config.yaml
head_dim: 128
norm: "rmsnorm"
norm_place: "pre"
positions: "rope"
rope_base: 10000.0
bias: "qkv"
parallel_block: false
init_std_o: 0.0
init_std_up: 0.03
beta1: 0.9
weight_decay: 0.1
grad_clip: 1.0
seq_len: 512
steps: 6060
dataset: "wikipedia_en"
Each number is 128 + 24 x the weight over its row's rms, rounded and kept within 0 to 255. Layers, rows and columns count from 0. Numbers have three digits each. The size before them is the row's rms in percent of the matrix's.

# layer 5 MLP gate, 1024x256, rms 0.0572, rows 18-154, columns 192-223
096:119144104199097104133171086134126129140123115146105202156177167176118154145127100145119115142110
094:133109131117132131176129142129149137130117151158103120113159131126112162125160149113140109134122
101:116131136157118167088142089060130136150073108127174112169141108136150121138132088120125135123122
101:167130125104086130132115082133116133129092083158112143154101125107125146117130139133100171123121
105:107162118174123151084085088131145108096094127127156121089109109128108139142101136124070137161169
103:124137105159141140132116117059142111150125182141154115111136096143117141150131123110175140111115
097:185113113128152128102128124112158170105102128135103100131161145115105148089085148116120101150162
102:114111122102117084105101146150141133106092158129121158137121096124095123164117122123135141114120
101:139093121082120085163121124140131138116136120130112137109137086108165141137106154120173166128137
104:110111120147180140131104126131074144138127121140113143145145142122182121094142158091124141138145
101:143121131096127100135088102112143150145139146135128135093145137138148110122155154129139126145104
099:093160164124120088153122130150156116090127103100090111102117129109085105127120104137162132142162
099:121123119117128111108136101132174094104103143112099109112123144152114146128126150125142146116153
103:112144120126121114143109133113090164071132097129111119106156148122087172131135140106116138090151
098:155124100110130099129135132109143150093120152095078176156136130168140150092150151091166112124150
100:103103139115124150128154065113109181115106159096123092160139139159159122162168124138112148180124
099:120092122138130150148156087091169100094150070117134160098188118117155102109123113124138130069128
099:173135140126123121141131133107126149157135133082082145119130177129131127131096122151154146159125
099:091125112114173155083047137112149106090104106148191139094134134120120160125121140173114105118100
099:099169160093118136104142141089142164100142155098118099097113106104105170132157142104149162108121
101:132123155108108127109111080108120134101159177177103119158138190130140164160054142091134151127155
100:117160150104113100140158110116131156094165153117155165108128142131111089135108150147112139148113
109:111147149150104161124133145107148155154161172143121136139114124091155109137070114126158141149172
104:103152122157128101142121151109120127158111110120178144109104119109138110161131111047130120152109
097:121147129134165123152090158154143125115139155123088135106130117129103139154142119130120164106157
104:110094128157094104077141108127111155115143112167128092123147169104096147134145180119120172114111
100:074160125152121146128100120098096104106137136139099152142164112144117119140133214102166141128147
096:089159154123107119139058111101083122126108084164111141102145154097166118143099146160110182104152
105:133147155103097144141113122185123127142160132132150149122129159109156128149175120112177153119087
096:146149130068101109133109097146105105119094112125134140170119121126124149139179091131147152100129
107:122130153097135113155123092107134142138111088078150097119139186138135151137142123126147137108131
099:098099147143121100127124157130153139102130146136153127131161116135129107135161136133158122143146
099:166152162124113156127166137122117110163103126142123114146133117124133165124178150116129114109126
097:111150133126178136101130118088135129107118130111149131094140107140141150140124150181176113149109
104:111158141085145130088147138100101129121129135156155171108124101127166118142131120130110101137151
096:193098119099160139161131135116082132105118117140106132141110097141115153081123123134136101119168
102:111145122115128107134121113105090152153102157156079108079108109093141096137136139098128155157094
096:125118120100092145117146137173129189131129122117126139125145141110114104122104184138157127138158
097:153119164124159110151130148134158209146122170152106113052105092133160155134144130106113099139147
102:134148115114124104129099129138140160133112116178102108147136147160106156163116106156153161123110
099:116131166125151109154165117134100118155116104133138153120177128104159120153159148131120173090143
099:118129152111121109122116101163150118129073123132074138091107123140130139122128116077163173115155
107:139125093093171146140135139143113159124130160163097111165131175100101136079137125120091160157121
095:122164131119162099126118106141128088112117149116141134125145114110107114103126133099125138130178
099:106147071130093105146173126106135087087092115161143149131181126094104112132114088164135133137120
102:142127148133112132110114141144116177125135137145141125121168117139151125143147135172121142185174
105:122109117134139090100110077124131183120103129144131165099140144165133189125130134147124144109099
099:155155095155109131122122148109099117158162142114113154108147092111118129165127141168141120109161
100:148124122120136134105144086115112095154114146117049167111110120138109122149069134121144135135136
096:117108144157098106125158124120115127104097153127132131143129174111118133144126159136153092137115
101:133112123146114114133122119100138158163108142150182132124126165117111138154114140085156155095144
091:118140123128075134136095132134159112156126135124144097127113151131115130155121133143152141109160
095:139136135146174150085079128105128105136113136122128141167145180128122186124099148121120170151158
103:139133172130122118094131078094141162151123193116104134117096148131142163097146156140192123148150
097:092153098118142087149119113120111131125114141133116109146117116108104141170165143144133146099110
095:129098101131121155139153134091138118151139108129120116096131148146097117120152123173185133147179
100:099135139173132134153115125102131097095154106147187140079130144126101110157137102145109158128143
109:096140168138116120125117084131142096132113138097137079131125167095121120161116149139118150130157
095:149169123135100160161147114142094095151095117113166127119088064136122084125138151110158136114125
103:136127132132111155113125113110111082129164135136113185150148146139170121146079134112156128117117
102:114126151147150127112128118094135142120121125137121138166094121112176122149111122129140124121150
103:153178113118170120159143129093132099095096169154131136117122178138087145149103105131140156124128
097:170145179129129091105129093105139132111155152110125115137110129096121115174193098112106128136179
099:149103131143135119107120137108078114129079122121119168151134166158131156115124201142131150135108
102:151137165143081113144123128100108137135142108099122129191118111176162136149132129134151141159130
095:141176088111165137153113109135132117129123121094112118096081177106135133127132156143187158082150
092:109117117129120109121162167133135114125095128138121148157104130116148122142152160145128126117131
096:134106080121169106140150114116138133130107141097100173136124166121159152116134104155126111111125
103:109143124146119109113160091116112148133122125175090124141101146106101137102135100127148141181110
103:143124142104135140130180137120168143111131123145119133134142098131101192151108130137104163097152
103:173152153117150105146114144114120122092140143152127093090110102123104166124157130137167123139155
099:136111150156132119086162120099088122128158126149149153166131099116116129153133147129142112128136
093:092125113133139109147113154151161124096140140114131124137134128117188159165112156108147150134103
103:155127115149155129122114124170131137151138126095115139126128139125151148172103134090138142104127
098:111161120086084129122122131122152089109162086131104122122128121129131153133132136098124168149156
094:149124145142112128127126149135122130135122148143115150121147128165096165153134136140145141116143
099:121139171175124132147129180120125115098149094116081143105107166161176169131179158143149160146105
102:143138132139146091083108107080156136121154144134128132141134144147130103156138152137156140163114
099:129106134119126131119159126090108128149162187175135075088151147149119163120145115127137098148136
099:139185135101092113122160085104144118123135145133150147122093124129133134135062141088161153148118
102:148136148137127123090115120127118164120119110101095118199127128137135098113124143112089092105171
100:121121176115121137138125121126093103154136133179134154104121157099099112127111164143110153167148
104:098076145107134139127100118125121096133090103121120133137113171130129103128135122122101132131125
094:154100123166143101117149124139183131125118165142177119140155089152133089095069123121142095120121
101:106108145081077105120128110096171099065111119143132098100128127168130119109155096104123116107119
103:101188136115179113106161088115125148136092132120155146125157144109113129133118123124129129106122
097:116119166062126106102134133149180090136096110137138116119135154115137129109104105142115156122117
098:095127139145188107114083119138089095106128148092111140138138078137118138141126147072140143118126
104:072133140145121113116140118088082130085090128150138102112120155141139121099103107092146118142140
098:117138181097166140127155155143116110078128144130086121116184116149152130130125111136145134125158
102:103132131138128103091115140126146132146156142151111136099115123126114082121128143147086143134131
099:135118094164124133146079132132103117126110156130113115125125115124133134129116170161143166131104
095:112152135093131136131126115105120135104103174119118173150112113154094149143147123159069105117107
100:103122123134115115137123126136158103089167103126129138072152128096149156134161153187137129143153
102:149157106128136128097092082107132077165111081149120122131144187176122132128126112100161109111147
092:123126117120136092128144143108108149141148129115114134158149118164146092134130131118118110133115
101:108178108168095165170157112137143104128119136129142179129124114115106169125082146102126146131120
100:168104152138116122110155156132101113132118163116140145137162128115102131167113159191100121145178
102:107131148136137146133116146145120135103092132136159125183156092158136150120126103141131104137154
102:122129141133132136107131107141122102109132169093121156122146126145121159166137133070134142122114
095:147102093138147127115129082158126131108159105153165143134126135098119115126103143155099128131133
093:131119115168154113154131103101070108116121125149141173125087113117145152088137106119126114112139
101:090125126122136160187153150086153120082139130123119140122153118110164121130139114136172146125162
098:134119132119140113127131107068085131156089153161108117115164142133146161134121144129102133164143
104:135146142123102144129098130133134129099135089134140163121133139146129111140113154160096160132122
097:089152157158153133126108134147107154106084108149111142155136143134132128140168130136101111155111
105:087132077140131092137143058135130119126112145179118178141160117103165126160116132105079143132153
099:131135187131126111115135097129087150154118127076101109149137151148123143110131090173078111129152
096:132112146161169150135116127127141107181104124135112080091136118117129148131132149100167125122117
101:105153134158100153121162093116167118140119070120137104132129118124149097103121160128095139141135
102:118123161169171151091154108113118102170145105129158131113166170134130114124146133128126140113140
100:128096152127144102143149142106141125084122115123110127078214146083128107100106205146155130145145
104:126096145143124085138103132057112120141118124150150094140133150116123094106146146144133142121127
105:147132159142163134151142098184132154100136152078111165160164154120170096128152136135125147161146
104:151147129109152131127127117148089117126109139162116141145166112123161103147154120104121148139115
099:139141155125146103128150132145169145114102115159108132148123161118151130143087128123099153119133
100:098113111121126148131111147086131143146139109119157137110189157157168167155157132095178133078136
096:102144149144096171163129142103108151112133093107160169102152079145190147141114141115117117134168
099:161165119101114137066108107134118149123132116130078152136115126107133089157078137120118161131103
097:164164135103080141117132098103157140111122133109112127112163117149132145151190135091196138112137
102:173097129140142135087100097138086167098139108161122146131170167092111161105142105145108095143126
089:116155146149126128100148114114118079090120086118125100132114113176140124151130125140104098136137
106:103103117134153141152124105179114161127114168139170157139210145139158145158137155124122130116126
106:130116146141131106099102141112150121154147137117137141122112113068168123118137148125104139162111
107:141107148135113124139117054110172142121104090130115122190155172077105135178158094171135117132097
101:097135106112123145092098124155114196080079106190122121118172151144205130139124144136144115134142
106:137122148112130135177102129164116138119111126108100124140122115128110119121139103123122154099140
101:136119113110121159121141109141143145129136136123106077116147162131104141097136115158128141151160
104:126111121125062127134146128116120121085120130118110142091152129186181161178119152161143146140118
100:107115080139132113138124129174134117143121149124133131137163142154150114104116122072182140133164
105:098129110150169084107138073142081112143132095163176115080130111162100084130126142151144157103133
103:122105117155161123103097118148134139180127122135171144087097097125129150137125141123117152130119
105:134076152141144143130126109148114177129142160107152120147106127116152124177127158109113141140139
094:138116113170100116124099127114124134179102106153156116110110171164119164109085098129149138177121
104:107130138129145108086105101136122116111103106129160162130093109136154143128098171117156158111129
104:125135115115130115135139141147111136105143104129128165087148154136135144129097105133128111169114
101:151101144124155136140155177155129155103085113142120157169133133164104125155130112098141140148161
# layer 5 MLP up, 1024x256, rms 0.0555, rows 18-154, columns 192-223
098:159147174092148112130114138147103126108111146110169138088129136143105130132179141122110151138135
099:138133130144159112117114147128143115152143167135105108173124081145126167138110127182119094110093
099:116109117132124140153122081120124150121148136144117144121133116134195099155151160132119150113129
101:127147139127132087118166095086097135103159121143133154131119146111146124124071127089100117137100
105:124136060143092150150134128122145113162126110107145108159152128148121164140164081116141150087138
099:116108144144110069116157122127104101135154140141149129134111091123116103123142111105134154168129
099:108130105140138164067114174137113129079114096141144134155149138122097123130125128129156123137166
103:137121140135126105116119120100115136104113132122143148129131114118141123156140181129113105109134
098:130146169146155082109144132085155134099143135098077129143103128108139103119147119131150132118165
105:112142160120155155112110158123163147107129124160148116134082083120112140149125113170152143183137
102:149122151114098149074142145096149088155115133132125102116106145142115143165136125127141131123121
103:098133109102159131144121139115173145098135118103170112112145096108073104084167157137147154145098
101:163136152109121101123135117129097093139127134121100174127117073135134141117092144123148199115119
103:092124154134149136091097115101155118125116113090138101043119100155122131098156132143159091142091
099:097101103109112155132122142102157126134127120149093114089155142094122153132120124112140123105076
101:107136112139142122150210137148141134130117159117132095114161060088150136157137153178122100144127
102:126160132113131142145168077152109130162125125134088132148137109120072133124100124081101130122107
101:130163140148127102125111106152146148154166123127095158102143148164140147104127126165095105152093
099:133151111106133113162090139132116093174074097103103101118139099153095127113122114125117148100122
100:117179102147146151150104158120168111131110100111123159158127150139078149152116129127138124131116
102:127174141110128141138127135155142161114117106139171113119124117160123118166111124114132092108146
099:177156116126095140119112148123129124138171107147153119108083133155154092140110113160139088120173
105:099103149140123092127127181102118125154147070140144169120098134131116122181162115146122122143117
100:104142116104143111126143138136145111097138093099142134101140100111103103093128121122149111116111
097:154112138119118185154147117142116123124120137110109124138104113128112087133095079130126113147118
105:121115135151156098154098152118116120122110161112102112095153142147116131142111133127120130150156
097:120122143140173132132134139147099152184109123152113172113150099119115159088099146160110122104098
098:151142125160111157146170061127144145089140151102101139146184143140123113134102111123126154100139
102:147130131113128092100141112105122142175150170159124098139133108151147106116167164121140134142158
101:111135113118146094105097126154119108114109127131159089141080178142153153099164133137092122115127
101:151125119133104093163095122174118090109118153144105123133131126122083133138132118112178156163108
102:129125134114135148096162154161130117124107129104136150085142162126173130107125156142098098102146
100:105108144074163148086140173140151130085102164105138110121136193166160122130113139120122103130143
101:146106112162124156157127161139100133124102134081147089147132092114124156117121131142122095160106
106:127126163153112089117135117216150149161060109146125128116128108122116100121125106091111134099150
097:135150135102136116116107076102090156134079102169127160147122167143136155102127115120077146142090
103:113132129115127114128078121134151148122130125168133131090119113131144078155115118124134110112122
101:119091203102140145118118145186095143117117154134099109137138119102134128157130108122161148132116
100:155122106109115106119138096120105152107129151118150064131106156158125127132161108101136117109089
101:114081137118139130161117141135102130116118090111108103111135134124117133154135105122129091144118
106:131168113128101091082104113108154154107125149110154141165164118123112081120101107133131123123130
101:129081139162138154149122120158150116152119153168121145148125152139168121129192171168134110109125
102:118138133120119121149139143071123160119105125141127122098144110106125098165137126126129131087106
097:087154116141115104116112134133152125087140152101152121137132125146122151154090114075086150137138
101:160118140114147129157091122119161140098139124132120098134133131092159087144164136138144102116121
101:153132141142114109149123139158131063105100136153120121153136141094067126119130109080139170131172
100:145128124158138138174108171150102128123122135119132094131068144140117130084096140146164125129111
102:177145109099107119137152103092156109120119145118121126118118118130150139160150133101117114172109
100:085142139131113144130100125129200110107132133110118104107141154120131128154153196103092141088134
096:133090148119148143085124106117110141119150122124089118120140112151138087136135105149164114129193
100:137131130139177127119140119188130140059101141124137133141153105078095104125151117136133101135126
093:126096123132163115164118108134123135154151081128107144094153148099140146091142157091177146079130
097:166122113185123079110169137122094147178147172079163137104135159123129113135117142127140119112146
102:086145146134119183111150092133088089100101092142143137164125117085144156138132089136121160124078
101:136079157119119135128138156117142172098117137145131136118130101154133127144128138126116104133134
097:150125161123134136139125123162117123084125070143099135151117132161110185102119112130093113151162
098:093139139130121096164100140125110113068094087103097132123108123113094176092145109089155158182081
103:188177143156148130126118125146103133120136148174118138136110179130126138157135098122140098189141
096:144167147110143123118203151106100138137086111126138138133086120131157125181095112113182154153114
103:149128188128174148141117136152115163084135122160165102094094124183151137158157112119122115107101
101:146139119090105080109119148125148141147141118115123122149132122111121119132156169152134159147150
101:111097131142118117128105109109133150142130106133107152096139151132139128103150146133164136126099
100:126128154135104135170157157129135140124138109181137106133118157074099101107081099180099129105094
100:124123159095119139130103130096115154128127129129111139154106107121118097141129135140077105131183
100:157135138167137137093119192105144150123128136126144107127124148144102111103142118129127112132107
096:097126108115117160141083069101148140132133106085156161081104118116173098143110126164150131096119
098:113124101113099094114151135150153129115106103141118159162121064135137088110099158095098164146178
097:154130142120066166148126094133093131147102139129114134112086151108195123162110086104108145127111
094:150149119101092104088152088112126162116117111134120121150159142120114176095123130113150115133121
104:115112116093130078137113120125132147122110114110112140144200166144138102109145153179124148156092
101:151149134155147109125182115132120088098199084148129113141153126113132138172140132157098120141114
099:091115124103132144109137145108134104151133104091163107114105128128151151127131143151117138124171
096:135125149134109073138124141116151126133112104124106134137151181121099149153155143135093121139155
100:131154163140178123136154153111159161146143181149127082124096142150148143116102140135115123128140
093:136148153110134118172159126096130152117140096166110185153154139167137134101120160153129153102158
095:125135121100108143093182143134155120139141124152119070139133120121126122120152126131106126177112
103:141106114125108131138111163105094143123139136128096169147128155116114125136098144135142124174115
103:105149118141137130152082178135101137125136092175116105170120150146151136144152122164124132128106
097:092170156166116124120133119146136113145130156132142130169163119145144111129117167099086142113098
100:121133175163151159125150142128089150134173119138128145091122087148116133139132084180124142099132
098:138115157122112111144152148152140103138142149097139124108141160124171166178117121138152154171089
100:107104137142104109100129150175137114098137096143101139074114128118124102131107118133116106112129
102:122135157174106134135128129109118075121144141098170189138112136106121121144147142104157128114100
094:136124123098092186159122139128131135208171141141147151137157102133151143110167112154136106133166
104:161148148135150135176135114108106094131084122067146137093124137172149127174113122142136131141157
103:141150084129121122088123129155105123137164117123161167145140139154139078080145121120075164089158
099:188141103113125115116152180133090112159102106139114124138101151139159159077146109149167167129124
101:085099123128123137087152147149120114093149140142121127127127128121107143092119125147108173118108
098:137137141115117154120125133154131124140169140122174122111110125138129112127134145110095167112128
097:128102153133089125127116123120108118093101117151114149151115125104118140120089129118118121144177
097:118116156123203145156079146123100125099168137138102139164154085138169124119124135123148088130124
100:133122135129176109092125085099132127073118149164122112094098153126084171089098160101163127150175
103:144118147120148155111109151086126137096151135142120128167118146145154133157161142151108104142153
098:134114114118111124144135145131141113147134128150126117122143138127151120177175122096142105186121
101:164112124084145166083143163145150162155146133109110150130135118151114111110151136121122140134130
097:130127179147103150151126127111087129170187183130122135108102137145138134160101129136149123091130
104:166156110122147133129138203131122102114125079148110098174122141150106095109127114123131102128086
100:181137121139140152133134153132103149107128121177170122144111178100159118139166136134103158157106
101:118153131086130152127118113147147105136095118139117139176122114112144139126156124143114120130136
099:125157139115129109100137123091096115148129138164150163166127154126182124133119134125116142120175
106:132179134166133115127103114137103126095117150127157144146132092145145082177144164169121155099101
098:133121193108127119098134116118090146130135193144129134129156106111103089076119118151132132101144
104:150122139160123160136133149104136128138111132117155128098109175124117177125126131132163149159113
096:183118129158119172138095097144120122165076114140097104165106124140134117153110116130109117128130
101:107114111127121125099097140114143150167101128125105144104157130125129137133127146102136138127132
097:115115109092117146118151108143109161075095160145120138121099118163072115151153125127136108136178
101:087098154098076134121128096120123160131127135091159131160127144135126132142138123107139122114160
099:111190124130119134152140100106101109141118149189143147176141130104164122170131112105128129118120
095:132149144122137092141164101113093134123141141110129120137172129117114123098134127132140142108109
098:142116156116113145144178135121146119100129130115139122156124131112108120134154132124133098123123
097:096110119151114150139149131128149123152099090153122114093160163141155133159148125107125098125093
100:172119147160127104105084143147124075123149120119154143130145102114138146110112141127143132174164
110:176103138108140135115114143135105143147151148145138086136155090153142114142139117139119144155150
102:124152132186132095156153143124114126164131126109112124093138133138150148105107141114130106098077
100:131135115147169160128149079103130133129136171141112140136126136136152117094118125131097114116161
100:117129122125121125122102135127102102128158141104117131079127143094106128120166201143105145169138
101:131131136111157130148138133126122152098130166146145123102169091161103119091175128081129115154152
102:105099113144144141127140134120071119112168159112102181095119148078124116116142121141166146119124
097:143111126144145189133142133146166120113117117138119065113126102149099103144116114117130125123155
101:195145120113086113092126107141170097175139133181132149110119129136121096115140177101149108088121
102:077160095134137113119145098090124119138116128105159143122106102137127121144115121156162130096112
093:155127111118084176185135163126124125113140112103106137141119183142105178091130117154139096175114
103:141179154170087138155108125097153109097142132104125134093111140127143139108126109172133155130153
096:116141115074138118117137147155135090119122110114156146124131166101098106129098134172103118114098
101:067157138121104106166136106144173137109149104129125152139084142145141145107130088149098109169097
099:161100133164106155103144124115102169113177140147093161182142138089116064109130141112159140156203
104:135105135141143141157083108153085118132131124081115143091139099133085092181104145112163165082128
098:163111101112119096128125121120081189137107151123136116165137119144112149159169151087145116129152
103:114053087102122155108092134114124097143107142076142132133117153149136134116132187140133168101141
100:107088112114087096097121139107164141123127125150105150160124105144156107131152150110166132160121
105:121112105124149127134144102087156108138101102144147175126139113153086120075162135110142098135065
102:119125121135136136154105155150146147124138156106123119127130112126150167107115116117142146138112
099:166099156165176148171135103127128127155146115142082119137162129091106073109101118151120158148131
097:131129116158137110111120125151117120091122134140130082180116158171126093099140123138133131060140
099:134163132123088097121141147106139134089124121079142115109118096125147101114129126092129131155130
101:120132110172128136114146115120167183110129111142158111098120153123129141120142143124119103164130
101:129097150136166154142118113163110131119138154132138193144168121101115134140115077121130102128128
# layer 5 MLP down (transposed), 1024x256, rms 0.048, rows 18-154, columns 192-223
095:131136140155102195127121098144119102143117121145144122141165125095125140125149124157155176118103
100:112109152135129089150142112141152133132157099127147141139135111109152114159119123117094088141145
098:133124102114097103119161141071161116165115144124079089170151123110120081159134100130100084120089
102:142103145134127107150123099113151140170194108112170128158172134114121133147129123122115153085114
107:140152125163084116141169133107140182114198116092130118126143115124100160142172093126134068127161
098:156087115135088131104134130142116097127127171113127136092132146140166131146156130112103226114088
097:144101087142165103131127145149120163147144096175169101162137118216122105126076134152132136064123
105:113142136154108111081132121135148135146143136110132141122136160126156111124112136091128080098139
100:184102143166145139148128122144165107145136150123155171138114138155123135125144124164189106171105
105:120112153092154119145133131115130139140119102148134129125130143152118145142146150152116155154119
102:115195166152112116103126160121086164133112120115119097104154121160125159178134138122162088143100
102:128123157082109153114142135101119128135130129119167152132116153139109119177143113123125090122152
099:126135128149151139093143127152189099136102146156097113134157098128147087100116165187161154127126
104:131110113114135117171155114123115113148146115111165092126143106142118074162134135151130134120152
102:115109129127121170133128150138144100147087158131101150117139128102088118157137139139111082147128
102:107110097151147177138121147178140121114165132140121084140136107159101176106155088101149151128124
102:132126119096111156150132122102102090149140081165141114135098120106170107128092176128150113125149
095:134157121138134144130130141121115133133146182113090122115135110128128144139110123104149047142116
099:127120133126164105117132128104117138166142026129135123139140121166153129135118121172151110136110
098:139106124147147147105147124152110187192133149101131147115153137107098103144162148133120091096114
102:127153101136123128132137169145092135137133134133151125134101174091110125112133113137103156111133
098:188126112128119120127115080120133152107171141113130089117114146071085125165165115128139069163105
103:098115142167130096086097130153143090102147107124118121128117115160136145130150127170153139116129
102:160101125133125141145129160133121108129160167129154155110137130069111095168174123124142166144147
094:148118112142114183138182111121098157107130136120128114132145157109139108120080106165131062168128
103:151132139099135112149119119129146121101119171140119159086106159149161149172113086148111178118093
101:147116098189114137113159154131092125128133120157126101152119148115127089135117158137114098103087
101:137138128106109129143132132085084132152110123134117145149106099182139137108144130135114149130123
102:148141125089161087124128157124161153141136124126148138128185121136108113116104144114146089123110
097:158164118110151109099109116110124118094119151116108072119136086166109139130134140127143101125143
104:138122151113131143128139135100165132133111087119119148140127164170131078096117104133157149111125
100:126145139141152179089124127119101132091115117108132134115142137109122099088151131132116090101130
099:132096133139107108099096136126166109106133140159143119102138104112114096099141138134143134124119
101:121118087148074102165140126169121102181164144130157097128140100184134139083104105113128144121115
104:100101140113126103124110134103135128129123116206177165110150104097118165168137094085114137072063
095:130106096073120127122128155098119158137110162132128100133136110133090099107138057107143108141157
102:080149148100088125113139082123174109135111120106127141145104134146143121102121135092141081129129
101:142124055125136133121145129137144110133089124108177110095135190143119124156138170106114174139140
100:110118094154152147155104134111137100158107150139119151156139137130094116116108089155156189146139
100:101135139117134109168118155111135119103135164140145162121162133110103138134134120089132198194134
107:142144097126130109099102134103145108120176165147146127131115162120117103107143114137164144122140
098:118130086114114132138092134081119130125129148116128084112125155109125120120101162157116162092119
102:139142105088101131090131117093118100083119152137130122128094135100115145154095111127148126126121
098:131145104092127148063121138137156165146127164068124120130122139168130131146132150096099193124147
097:126142159128107134132121160162122145129132126147141117115120110159111137108118119119101111131119
101:142190120096147106119113108108120118136135102096079115150129121131097138104134134088137138149114
103:088100140138144173135158141172112137093136159140122143163154129099098102091132121123121098095120
102:070114124153103141101131138092148137101140127107135129155113139173129157103156121105141145112101
100:113130146146171125090112123152141148144122097157110079099102118083121135138141142144083082115151
093:113162079124119122114111152128108091133109088128150101132133170146116145135152123103115128076083
103:139140175121126134139134139127132109165113135182143152145112118138139121127155132123094082084166
094:111118106076161131151142109151151152114167141091098126146136162117120104124114178142147100117147
096:132142151155113147143154126106169105116162104141129150100145113166170126122187094145131127137125
100:084102127139120128143085163161144093098133097108127148136105147099171167106101167135106066154124
102:138116102137115129140133141134065158123133154124098125113108111107135129090086124160149083151090
097:154109094122120118142094144171114078147137152091166124120119141150152137112147109138135038140120
100:109129130133140132130116097121123097117100118120131133124080103133129147108107187117138091125175
103:123133149101149135131135089129135117141113149175090147129088143136115110118110145131097116091141
098:106067106130075107142083115163119120109115116106136148134137153103124124103142157110106108134095
100:112153128161127102158086152134130136123119127167129100093144138097102147124147141127126118155119
104:103151118112176107121137090096176114087158085134149116069139135145125108117138105123108145150185
104:099137101139155136119137096119132095118136141121148100111099136122144142115121140103130083121120
098:146121101102153132115112114095107116158117139125142167129100127111149162118119148105125155155123
100:133127135100121092169128127131115166151107089136127131127184124108119134083122093108105129096143
098:137129139164129133074160135107118144099104136111109115091154094135175100056127150131138094153131
095:092150125142132121117124110154129110127142144149119153106143181120144148141123111136132145133145
099:134118138120123083108126185141121138096153132152141100156128079113082112119109164105112093136097
098:085177142100142146186099127089110126154130091133079103159097092100116122127121089112136104130117
095:125149145142125135126126115097147124119135136179124105099131108153137093090151134158138120123104
104:139118125132139150143087163130110126135117113125137124138143107099114199096155123136160087126124
101:143126132129090111147135080128139109119142115165104132170125126143140116141139137141170131136128
099:134146122122122129096124125105113110120112134117100126109115115123125137136117130097088098108113
100:102110190131118116137116170111147140106134129104104096129155123148120129110132086146097053146183
098:116130160098135100134125138124104139093111141134144110112150113127129117105124138146126124141127
093:098143138169123141101091096165142097105176142155080122096119139167143109099143076105127110113128
095:133140124098117112116125154141126119128124106172183107148128122100118115140138128109121180143139
100:105120123153171161093156138160171121083102127146126131121117144113128127097155123114127123137123
101:144123133100115121167116110126141099126177095116152141138107100131144131129120135173167076146092
099:169110115099161111107134138141137160090127083150156137144140111145116143117114125142105192117115
101:137148126117119115143078134121105104107083114114157142113144090111112100151136151125166153122112
100:173102115115156119112106110150141177134129141109107110096100105111174136125132108112079137136121
101:166129145101111157098128145110119075114083156136105126123163121127155136141112130133131185153125
099:097187144126116141154155091109146144151124116138131185094157149161130099112118175065115155128096
097:137154135155161069104136089120146111112101179129160064137153129130140117130090134138164099100115
101:074146117082153121128132133109101082125117111104123170121104181160173133166152135159123150165127
104:112193139112170156128159164172080123150164127115148152166140151108124125136153146124137105129138
099:132139081086163144148144130126105149153133104122155106138148116142123155145165169133162089079137
099:107103126132112148092121098117110164141153119112109108156090137137119163117157129101140167122107
099:116158149094104154105138159105118161118148128149144155108144143147128093151115118097139187143143
101:189112146127112113115153140147128145106160160117134158147099157145185109157125120148110094056096
102:148113127176180121135131132150077121145066186132124099167115175138175171127132117095174096143152
103:144070137127110135149104142170146079123120128132091108107128141103134103141082112130117155081118
102:131117097129091162169134129175137111188141116129124102099133147098096144102098111108141090123108
098:114074143085145134109098097122156124114135127151134133158070133100130136114134164103134155140164
100:096090091165143088128147095134102119127117155136106111154144115126137144166114103153146123140145
095:123119149090178107095140096094123130110107168126172172108114202172127172137089116148119127129172
104:117126152130175137084106120156134144106122115090128141137111109118101104122140154156097132159097
102:104105117127119138105097092115144144080114142125114137154132099152133127128161159129156125158089
099:124141110108168118124082132155153119158132128144144129134121121162171158108141148132126111139119
099:119094125142102122134142121116105094141149157098136153111132129165120146133115135132123100159176
104:109135135164170147138106150136131112085140118155164099107105070141133089125065126137095094102079
096:138137138060127108076135139135115138076087134129128110110153129110109126100141141138114157137137
104:177145122116105123126102130120140089117127128104095131152134124082142089149118094101131116152113
095:098120104122163111159140141103139128164108158090107095141113119111132134161119149146139089120131
103:093115142105127148120137130102094121152122130127109131115133148139161069139072098124119113115109
098:153090134149109126141093133144112111163182145129137105124161147099135112167136156125156150114114
104:102112137104139147128149127145127093138102145141145170135138133132103126094138117133113070111141
102:114130107163130162089166104106146107112160139084124182097145130126150146115101132122111146094108
099:103124135166155152123140122141110119123148116114126098104093158079112171146116156107104121111126
101:150144114130139134126125156129126130088123129143163140142121115138137144125106142115178090126153
101:160116165113137112122116122132107126125156138112117127128138152105119146114140137138139141147131
100:089112095147124146151132137081098141128132120119153180151127167129109176170126124146159080147109
108:139088136149131132100140084129088126095152134120131140103121113124089159087148130114164088175120
102:105114144142111082129128118151125156086150077135117123125138152176083129134149147149110167134151
100:146134125145147097121116116092109164154170145132169143126127142137138113103126098139082113116167
102:121115107143129108121133134136160116084099118164133109110146127150139105094136122125164131144152
101:145100123126135127126103136179115131088140124162078165146113113119106095102132090119151097114116
101:125126164122166140155145108131083137133127090183146113122144121165148153145126155134119214115162
095:155136093085113149156101149134125122100110175134105102096101100131115152110099156152116169109172
100:132095124109136182153073180144155148131157163131154151169111106131116110104138132146096142175127
103:124098087115103126079139097135140128116128122106137149141138162167124131079147113079123092133101
093:129095127172137108089141111145116135139103106150151123142162098133159084161077127078131073096158
104:149143133120142152148158121130124113103139141158151130122105101116122121116153173160152189126108
092:114142122112133144127135156158155118124112130133091131127110101156112134172168125111106027120095
105:147149159142142135108123136126152136132124132116115124118140139142097170130111111128109124089093
103:144144144122128111164134100108127179111128108087102157091115123085148144146120193100096074157119
104:110094134111118113128110107133146131155163120120182100120128118125131127097107113140098134131143
100:128161114103122113154160115121115118110144109123126094106132151100140124115129098104109118133169
102:108104115140076154126121143117125159155122166158212167092104091159165146161131090152145137127142
100:119131143069092137149126133133123136100135119134143109110129093146117092139199112140119130129117
105:100109157134147133113127102141173099131119119143140113139095140148139098137121088083127200122098
102:120103117135117140137131135120115126088146102094137189117122122135162140108117143099149178119131
100:139145131120150118121172095116109119126125140133139071095138134085110127158120152187132119125119
098:135079123144115111120135155147144107145130141124116157118134127123121123121181126140125123172120
100:135123147109140141102122136150121112103145129122131131118150123082102098098133087102105160138155
101:123136118102116148186166092108143138107104118099082101093176127131147102133124144083086074145071
100:117139128142118115130137131122170081131107155136138114147147132123113134177109068180135071115148